Part of a small language model's weights.
Size: width 128, MLP 320 GeGLU.
Architecture: no biases in attention or MLP, attention and MLP in parallel.
Training: a variant of Muon for these matrices, 102M tokens, 6214 steps.
Each number is 500 + 25 x the weight over its row's rms, rounded and kept within 0 to 999. Layers, rows and columns count from 0. Numbers have three digits each. The size before them is the row's rms in percent of the matrix's.

# layer 3 attention query, 128x128, rms 0.0864, rows 100-127, columns 64-127
095:512478563486528433529487498498526482512521530485485488544515487497507494523479519457489550467485521467492518475497487516500491494518498515477484513503477546498547521464495507491484511491472501
101:489508528496519512484532532446547491493519521470526496479522485473504505492484470517462464507475489499484531499488498496498531542490438464555510459500527487549482490473465509538491512492494499
101:526493522454488505497475510505492492523492494491495455516493513522483507504512548569515483499527508500511478462513454534492469477513494481514545500462470514487471469489523507477534508535538551
086:475513480514422500471492538507444524508504552548477512489505474499500495513525488474504520505459476496459481525513524492511542491451482570496475509523508514477511486532495540468510482527515509
093:471515503482541524531555545501460469487491537497518534468528525487540510512520511511502496512516469487509518505453506470519508532531492509513486549467509515468523522516503558504498544479478483
088:523507497506520484463478520526511499512480513491485537509458506482495513514486522517538543524537454510468474538460520514483482551528515472514487478526509476492515523469495558504526519523483556
095:538522482553479515465513487496497505497490508504477493517496522462517487492440523512470516499505507532479520545455495487452512488496507501514527489453522504470494490526521464486497522543555479
104:513477503502506511487487499526508523500497529463467477518541484499503558539508525532468487506483502481496502474513447490468528526531490458502503522484492508522514432488506477503478491544470485
092:505520513522496538485494542522520496502476461504504550541527503496535490529468527504522529500521490486506535540484476533492494491525451490500485496505486490492484513498499458468507498486523493
102:495539538526522497531479549503527537486486502502489481490485554499519526516509513518522487491473506510527466524549502569515504480473472503509511500502482517488480494534468484495507508474513501
084:498498466503508488534505507518493538505480473526499523497464520518516519524490504495490508530490527493529499509520491499508493531478476549527489491486514527520503526493481465496547507496519455
093:511501516498434520480495506519501498493472484508538472492524525496529450501498500426534533479464526472480463475513541549479513473526495503524492464529487508527545531500512502527527456463545529
088:491513482437498482503510482486507519525466494496491520563508493539531508553480503493484514513527476497489531522492522522519480493526539472532478524491503478493472486492516471504512497468460496
094:514557532575509474551500488477495520552520539493463495533506508482489455505485474458477538486538486524487549483534523469477492492509517464495527458467490475463466493522517486526511494450503530
090:521468526520453504479496510501485543500569478455499483509503519491500500502533460501522503540506542443471500508481443472510489511492473501437522527479510499490493477495498462488503524491470511
094:486506472520503506530476484449536507463479477555525507469482493505487531498472530454455471474468460535502479470491490502497498506503488503534493474511514489548475507489512484516511459478505473
100:506490516443539487478504510489518543519470482479489491504512528502540512535522473460486480491499476505450505493495461514545525515491510435534493521511511507522527443477476489472517502546503485
104:526523525497473494481515530481507504516480492510523499491529523508494522535523510499484504485493494478541508527496484501468476492534455469514438506492464484514449504470468506518474506474486487
098:514510498498500449522527529520531518488534516454522532528520518535539512541500502530509559507506518458471528511501470495516489493514489481482513518517529499543516545526563452564485498475531508
093:539492501478517501480546517470510500530504502515505462497480475473518502560484483456498532480526515486481509465477443465468499487549480509520486505486519486486492520475513534478493513534465511
093:480502512507512479490512491454473511508484481493475525481502499505534551513497483473517509500517481514484513526475479502528510499537487480512497520485501541509520523494522493541477510491530498
091:489516484504521520440487474489490487528514437531479546466481478530505529521486484504487492485453547547489531505515490494491511508488498557503493545470454525469476485515515512492558501500502503
093:452496573488480442456473493503459470477518557506485518513507531551522477521487487567490481487515487498511519479484541527553501497482476517527468529477500492505481504516500505491477521548521515
108:515535475477473506496518481505495506508497483487484457506511491486494523490528533549560472508473491514480476519478490474495509507482527502503531465483443517454456507530491507501527505501554535
104:464522469490527506475477515485493526481514486481498480521489444538486487502523464498475477474496474480506534526481510491516511497516509476459471474504480525467488500533487514604489536494488477
098:543476527488496497515516479490531500498481510490498503515465486451509474478512517512516533551493506468549497490517494493504529516508535523503459532510510456551474475511512556526514512499463488
112:501540520467510533483509480473480491488500571510523480510536498520534461531524565523517466501442491504525504490524514510517491526454518523483510496526477509457548533511479476503515553495531531
095:497489492510451481518475492507549508495494483498506521514496516485454516485491490511538518454516503538511552530509491505469458529475528476522498473514511457459522494497517513522519507486471520